config.toml
head_dim = 64
hidden_act = "squared_relu"
norm = "rmsnorm"
norm_eps = 1e-05
tie_word_embeddings = false
init_std_up = 0.0323
Each number is 200 + 30 x the weight over its row's rms, rounded and kept within 0 to 999. Layers, rows and columns count from 0. The size before them is the row's rms in percent of the matrix's.

# layer 5 attention output (transposed), 192x192, rms 0.0802, rows 145-161, columns 0-95
094,205,236,153,205,227,174,184,196,174,163,194,254,217,225,243,180,185,174,141,160,202,224,208,218,180,219,142,219,188,181,189,211,220,191,223,194,163,199,206,180,151,223,179,211,227,209,192,219,146,248,171,175,242,196,129,212,162,205,151,127,224,167,245,186,182,223,224,196,170,194,179,213,214,209,199,219,165,224,208,232,171,247,169,214,197,194,175,254,231,159,208,188,166,221,188,203
096,212,174,205,168,201,211,202,182,203,211,134,182,146,141,249,186,158,210,172,205,243,185,223,181,195,200,120,203,184,219,257,239,175,246,214,227,207,224,155,236,187,260,175,192,257,205,199,170,198,190,215,173,174,211,195,238,194,198,212,221,287,193,207,198,168,169,237,181,204,216,213,202,199,181,230,213,213,218,190,203,171,220,194,186,148,172,261,203,223,254,214,179,198,256,168,253
103,226,157,140,200,200,185,180,199,185,150,205,198,187,190,159,211,190,198,244,196,170,214,174,215,167,180,205,212,224,190,199,215,189,190,139,176,233,229,214,207,153,215,224,184,267,194,234,188,219,229,271,166,211,164,228,168,185,169,233,246,194,198,180,157,205,147,217,255,210,246,193,152,262,230,215,184,160,211,153,160,175,203,192,233,197,161,179,242,207,227,144,215,228,153,225,185
096,206,230,179,207,115,178,216,156,233,161,203,178,213,211,220,183,145,155,94,197,206,204,223,207,210,176,189,184,216,217,204,242,230,238,238,197,173,238,243,178,163,173,225,236,167,230,161,194,205,230,206,188,183,156,207,178,173,190,191,150,164,211,185,204,236,139,174,194,243,220,210,197,179,205,187,171,218,239,206,200,152,180,232,160,216,150,190,226,235,171,202,213,198,220,267,228
104,168,220,188,169,196,208,187,225,230,181,211,182,232,172,202,148,268,196,223,250,167,231,215,211,204,192,215,167,234,199,221,178,189,179,199,188,178,165,261,235,196,135,208,225,210,215,165,202,152,220,144,243,281,208,207,153,186,190,199,188,196,164,205,193,254,169,192,218,240,251,190,202,181,218,212,196,267,232,259,225,234,207,193,215,189,191,241,264,243,190,160,199,140,205,235,148
104,154,243,197,222,132,207,197,233,152,172,159,197,193,191,211,183,219,224,204,222,218,201,221,223,125,232,190,231,200,247,173,190,160,187,188,207,189,191,242,209,189,252,183,245,193,233,251,202,198,237,214,228,202,196,156,239,152,251,196,221,202,224,204,175,194,206,160,197,135,155,205,202,153,205,193,153,205,212,161,201,276,287,191,194,178,150,193,208,214,131,224,188,209,182,153,203
090,175,205,192,198,167,182,181,167,251,207,249,244,143,167,211,260,208,179,173,220,189,220,223,186,232,161,189,164,214,181,239,214,194,199,259,193,206,193,276,178,204,200,148,187,212,220,204,209,152,182,176,193,172,231,241,178,182,238,195,174,197,174,186,193,193,183,158,201,187,184,171,193,269,196,212,197,169,152,162,227,223,168,181,216,233,153,255,255,203,206,243,187,244,202,176,143
098,220,232,225,190,215,202,186,189,219,229,195,165,181,210,178,204,209,218,257,191,206,137,200,177,239,226,159,197,225,164,201,247,232,231,218,144,190,233,215,153,218,151,233,207,191,210,211,225,227,182,193,163,171,214,237,150,200,212,197,261,210,206,219,171,162,197,186,204,171,217,220,201,169,217,183,211,199,235,197,164,157,166,237,223,199,132,238,192,207,184,249,153,265,181,161,164
096,232,202,188,216,148,157,199,204,229,200,176,197,168,217,185,221,230,221,191,182,177,211,193,240,153,198,185,190,171,215,250,262,209,172,165,248,183,199,302,194,184,236,232,160,203,136,171,174,214,181,219,176,183,177,217,191,185,236,208,219,204,226,228,231,177,201,196,140,207,193,221,239,180,209,179,220,176,205,196,250,182,182,201,211,213,218,225,230,224,181,154,180,182,171,202,229
098,230,157,209,236,242,222,236,246,225,207,140,177,153,201,201,151,214,191,185,197,161,207,176,186,245,189,218,195,221,228,221,222,176,190,210,205,218,201,211,167,212,157,254,173,215,185,200,267,221,156,182,199,224,222,212,220,156,244,193,194,181,192,148,209,270,209,180,204,195,112,170,163,244,215,231,174,227,236,204,197,225,212,201,193,161,228,154,172,199,199,194,159,229,210,172,203
101,154,154,206,164,195,206,159,175,171,185,203,255,207,215,209,151,181,236,212,131,219,221,232,220,184,193,244,145,172,194,202,201,234,238,224,184,159,167,214,193,170,178,235,171,146,151,214,197,167,239,270,220,176,196,203,155,161,222,236,225,242,173,169,186,227,212,192,239,227,195,170,156,168,182,193,139,166,168,268,181,209,266,185,200,194,165,199,213,204,217,210,188,204,243,155,216
098,200,209,211,194,204,183,163,169,209,215,182,183,228,204,237,187,195,229,186,176,177,176,209,151,249,212,226,210,229,256,172,194,233,228,181,206,142,189,233,238,177,207,222,126,210,195,171,134,166,207,234,217,197,185,190,177,154,190,205,175,244,165,180,260,213,203,206,210,195,196,241,130,189,207,163,220,178,223,164,171,219,149,221,145,193,196,165,181,181,224,158,182,137,155,201,170
095,168,163,212,223,233,203,260,196,224,206,185,186,229,174,232,218,133,155,209,207,230,190,217,189,221,159,193,193,175,223,148,210,178,213,258,253,202,249,182,182,220,189,230,213,206,251,242,228,211,167,183,168,178,198,193,182,174,212,221,241,195,171,202,212,197,221,180,189,204,225,168,165,214,221,188,261,255,213,238,205,227,204,237,185,151,210,224,189,216,248,186,206,214,186,223,163
101,186,175,197,186,295,238,209,176,210,164,186,223,213,134,179,198,215,235,221,239,230,195,257,176,161,224,215,230,240,219,248,176,222,209,189,232,133,203,218,232,224,194,194,177,221,170,189,195,170,242,235,246,194,204,148,157,197,184,242,160,254,226,208,180,206,213,175,153,158,221,248,209,194,233,217,207,255,206,189,243,275,172,242,194,186,222,175,176,212,200,213,200,196,154,171,187
098,230,206,191,221,254,222,223,241,305,242,189,240,240,203,163,197,224,211,158,194,203,186,173,184,220,173,211,118,187,188,203,193,195,231,164,220,204,207,193,224,184,216,199,213,202,162,146,184,162,179,216,208,177,230,190,212,149,217,186,159,157,218,168,226,201,247,203,176,122,190,229,183,190,258,226,193,209,230,183,165,167,239,195,250,212,178,242,179,167,174,225,232,128,189,195,179
101,149,231,151,204,231,225,144,203,234,213,236,217,208,186,158,208,220,181,172,178,175,208,186,212,185,245,205,201,193,164,254,190,270,211,224,244,176,215,185,172,213,226,241,171,254,226,223,250,183,168,163,196,157,241,176,236,225,221,267,203,189,234,202,214,192,183,213,210,234,231,233,179,215,188,217,194,210,212,135,253,258,234,163,189,221,156,192,220,191,235,216,197,196,219,195,209
099,207,202,181,210,207,169,186,252,156,243,212,170,207,181,216,211,164,282,185,204,209,221,228,128,185,114,208,210,229,250,234,168,217,194,214,167,175,232,219,213,194,205,145,190,190,237,226,178,217,229,212,192,237,229,236,197,187,212,191,204,166,227,188,155,135,190,215,224,208,200,188,241,219,228,188,250,188,213,209,151,220,189,246,151,194,195,209,179,174,189,199,165,211,223,176,274
# layer 5 attention value, 192x192, rms 0.0936, rows 146-162, columns 0-95
102,206,205,240,156,214,206,230,201,218,216,180,193,246,230,231,205,226,228,250,210,218,201,152,228,204,246,243,192,194,190,187,143,193,166,208,220,211,187,172,153,196,178,215,257,142,219,243,208,205,204,188,212,236,213,156,177,215,185,167,132,190,201,180,254,196,182,146,219,219,166,181,200,245,161,188,220,122,167,227,172,200,178,238,207,162,203,192,233,160,148,190,235,185,205,249,200
102,214,180,216,241,275,173,124,226,211,209,262,173,176,229,226,237,218,202,176,230,230,193,246,157,239,228,204,183,170,183,220,200,210,216,221,147,195,214,216,163,233,212,187,224,187,241,179,203,165,147,207,226,227,191,163,219,229,203,194,210,218,163,245,197,172,200,175,85,187,219,196,203,187,187,224,235,172,242,221,162,166,208,212,118,234,156,198,168,192,206,166,194,205,219,241,224
098,189,213,168,191,172,243,188,134,197,233,201,240,197,201,193,200,188,194,256,116,192,136,181,154,255,158,224,211,157,257,194,180,203,187,172,148,202,195,215,183,202,227,250,210,225,247,203,175,183,179,214,229,178,221,250,212,220,185,203,109,194,187,211,141,187,194,201,235,230,185,199,202,164,188,165,208,251,140,236,163,205,165,177,259,184,158,183,204,140,218,184,141,227,156,198,185
109,214,185,209,218,185,227,225,177,173,245,233,181,165,182,195,206,236,177,137,143,217,205,228,158,253,266,239,191,201,141,179,206,173,216,168,212,218,242,236,160,179,198,152,151,185,212,238,182,173,162,202,186,130,216,185,170,222,213,205,221,186,203,174,177,239,240,150,175,192,167,212,149,253,226,192,186,185,178,145,210,192,227,227,200,120,167,233,175,129,205,236,227,161,234,189,186
105,230,183,211,204,216,160,226,206,148,238,206,215,222,216,210,202,177,203,197,193,141,224,204,194,208,185,189,174,235,161,228,176,206,190,183,172,212,201,235,243,191,227,232,158,171,206,184,229,220,172,185,186,218,207,239,205,189,150,195,186,243,234,173,190,220,220,207,196,195,195,210,159,172,174,183,241,210,156,193,243,173,152,162,168,172,162,188,239,178,178,209,163,201,198,235,157
097,266,204,223,246,202,183,223,256,242,200,159,251,205,215,192,192,182,199,172,218,243,227,237,220,181,206,152,193,188,225,224,194,218,243,193,231,199,203,200,252,233,148,197,163,181,179,143,125,196,162,212,182,156,233,210,234,172,190,210,177,237,227,213,179,216,201,242,208,141,193,170,190,205,186,167,153,203,197,211,156,260,216,189,199,219,175,204,169,203,178,220,121,188,192,230,179
100,198,222,154,243,195,179,193,211,226,176,193,224,167,195,196,194,185,160,149,214,211,219,195,205,208,224,196,201,161,172,215,201,174,173,170,220,211,163,175,162,207,163,218,195,222,185,243,147,229,237,193,220,265,200,188,229,206,142,163,183,154,215,163,211,200,167,181,194,178,203,247,184,237,177,216,179,173,196,209,144,182,208,172,183,257,191,170,226,227,254,166,191,147,228,219,211
096,153,174,230,241,186,224,140,177,270,170,189,181,184,187,244,238,175,211,204,219,216,203,178,177,266,221,189,254,190,164,208,170,206,197,186,198,186,209,164,169,177,131,194,231,150,202,207,231,235,242,241,213,232,181,216,194,207,206,223,189,249,221,214,163,223,211,217,240,186,149,205,142,174,229,219,205,228,190,184,222,201,180,217,171,241,219,193,115,198,132,207,157,254,216,217,161
105,227,244,251,178,205,213,204,182,168,279,180,213,182,217,218,223,211,182,181,215,186,239,212,216,192,243,185,254,198,208,201,201,223,191,200,230,210,153,191,195,186,176,224,171,256,169,214,213,195,243,200,193,242,191,232,147,231,177,213,158,231,228,205,157,205,250,190,162,180,188,234,244,218,171,181,202,225,207,203,159,226,232,237,241,200,149,211,176,201,222,169,173,169,215,226,216
095,216,206,242,223,255,190,153,156,204,192,221,137,202,179,173,218,270,170,190,216,196,220,224,192,234,184,201,219,208,180,157,174,172,198,211,240,247,252,200,159,207,212,191,262,229,177,213,246,207,175,230,193,190,175,156,218,221,158,196,191,206,146,200,223,208,176,194,222,181,202,231,220,224,191,212,204,195,197,202,175,264,169,177,230,173,167,169,212,178,165,192,165,151,185,246,195
096,181,165,216,225,155,224,184,209,201,208,168,249,151,168,237,194,236,139,213,222,187,176,208,166,196,231,198,208,160,199,156,200,195,230,182,182,222,171,179,144,149,222,206,211,185,197,251,219,177,178,237,174,183,191,239,216,233,214,200,208,229,235,234,241,198,213,197,180,239,184,164,263,255,211,188,179,142,180,243,163,215,228,208,256,186,183,206,183,269,135,225,193,136,182,196,211
098,229,208,195,203,187,223,144,229,155,197,225,186,185,167,191,255,288,151,196,187,216,222,171,220,228,195,227,204,176,198,218,156,255,210,189,216,184,265,158,225,179,198,234,230,172,193,154,140,186,205,215,180,200,209,199,176,185,191,208,113,172,196,223,224,175,190,239,188,116,127,257,176,235,215,192,194,212,187,172,216,208,225,218,168,235,255,166,193,225,223,205,244,147,150,174,239
098,187,228,283,160,197,146,263,259,238,131,232,204,209,221,225,211,144,220,173,171,199,240,159,233,173,213,162,195,203,193,159,185,165,297,170,154,221,157,144,170,214,215,160,201,204,202,211,265,160,186,191,222,148,200,224,188,198,151,166,234,199,199,233,218,264,232,203,218,192,193,150,214,194,180,209,156,172,220,192,205,169,244,178,191,190,234,220,242,176,152,202,220,203,226,218,210
105,173,243,251,173,160,165,201,161,145,187,161,184,202,198,230,182,161,182,205,247,307,213,208,213,206,170,208,220,166,174,226,170,204,236,219,182,215,183,165,165,178,139,211,184,245,214,235,195,224,277,179,179,209,240,222,176,229,215,197,222,263,171,154,222,186,195,211,210,221,221,215,216,234,189,235,167,214,211,187,224,208,158,178,216,167,203,193,192,273,225,208,236,255,180,220,169
102,166,233,192,136,152,203,179,233,157,131,198,227,208,211,239,206,115,219,194,193,199,156,286,189,209,231,203,223,184,228,194,158,186,195,199,161,171,194,266,234,204,170,157,225,176,213,182,149,210,181,204,208,160,251,195,241,196,165,185,138,244,190,171,171,244,222,233,209,171,175,182,233,224,175,195,245,195,136,198,157,169,204,203,213,189,235,192,185,172,225,149,233,211,164,211,220
097,154,165,219,149,201,219,169,203,206,221,168,217,231,163,168,231,199,138,204,155,228,178,181,218,211,186,196,208,212,144,186,233,178,204,208,140,193,214,222,183,271,190,238,204,170,217,186,261,148,195,192,203,202,198,110,172,262,182,240,186,187,199,195,220,237,162,133,210,212,165,210,223,223,166,168,216,150,158,196,164,220,204,196,239,225,208,176,190,180,219,210,171,129,170,205,210
099,206,227,161,198,240,214,241,162,157,177,146,217,180,212,214,197,214,157,225,178,199,195,190,186,181,189,166,208,189,192,188,227,196,191,206,206,211,211,248,184,202,211,169,159,193,132,206,180,191,126,221,177,223,144,135,184,195,199,128,180,170,206,217,229,239,267,218,196,185,134,212,229,183,252,243,193,249,166,206,189,222,199,157,179,198,237,224,183,163,221,208,223,187,170,248,194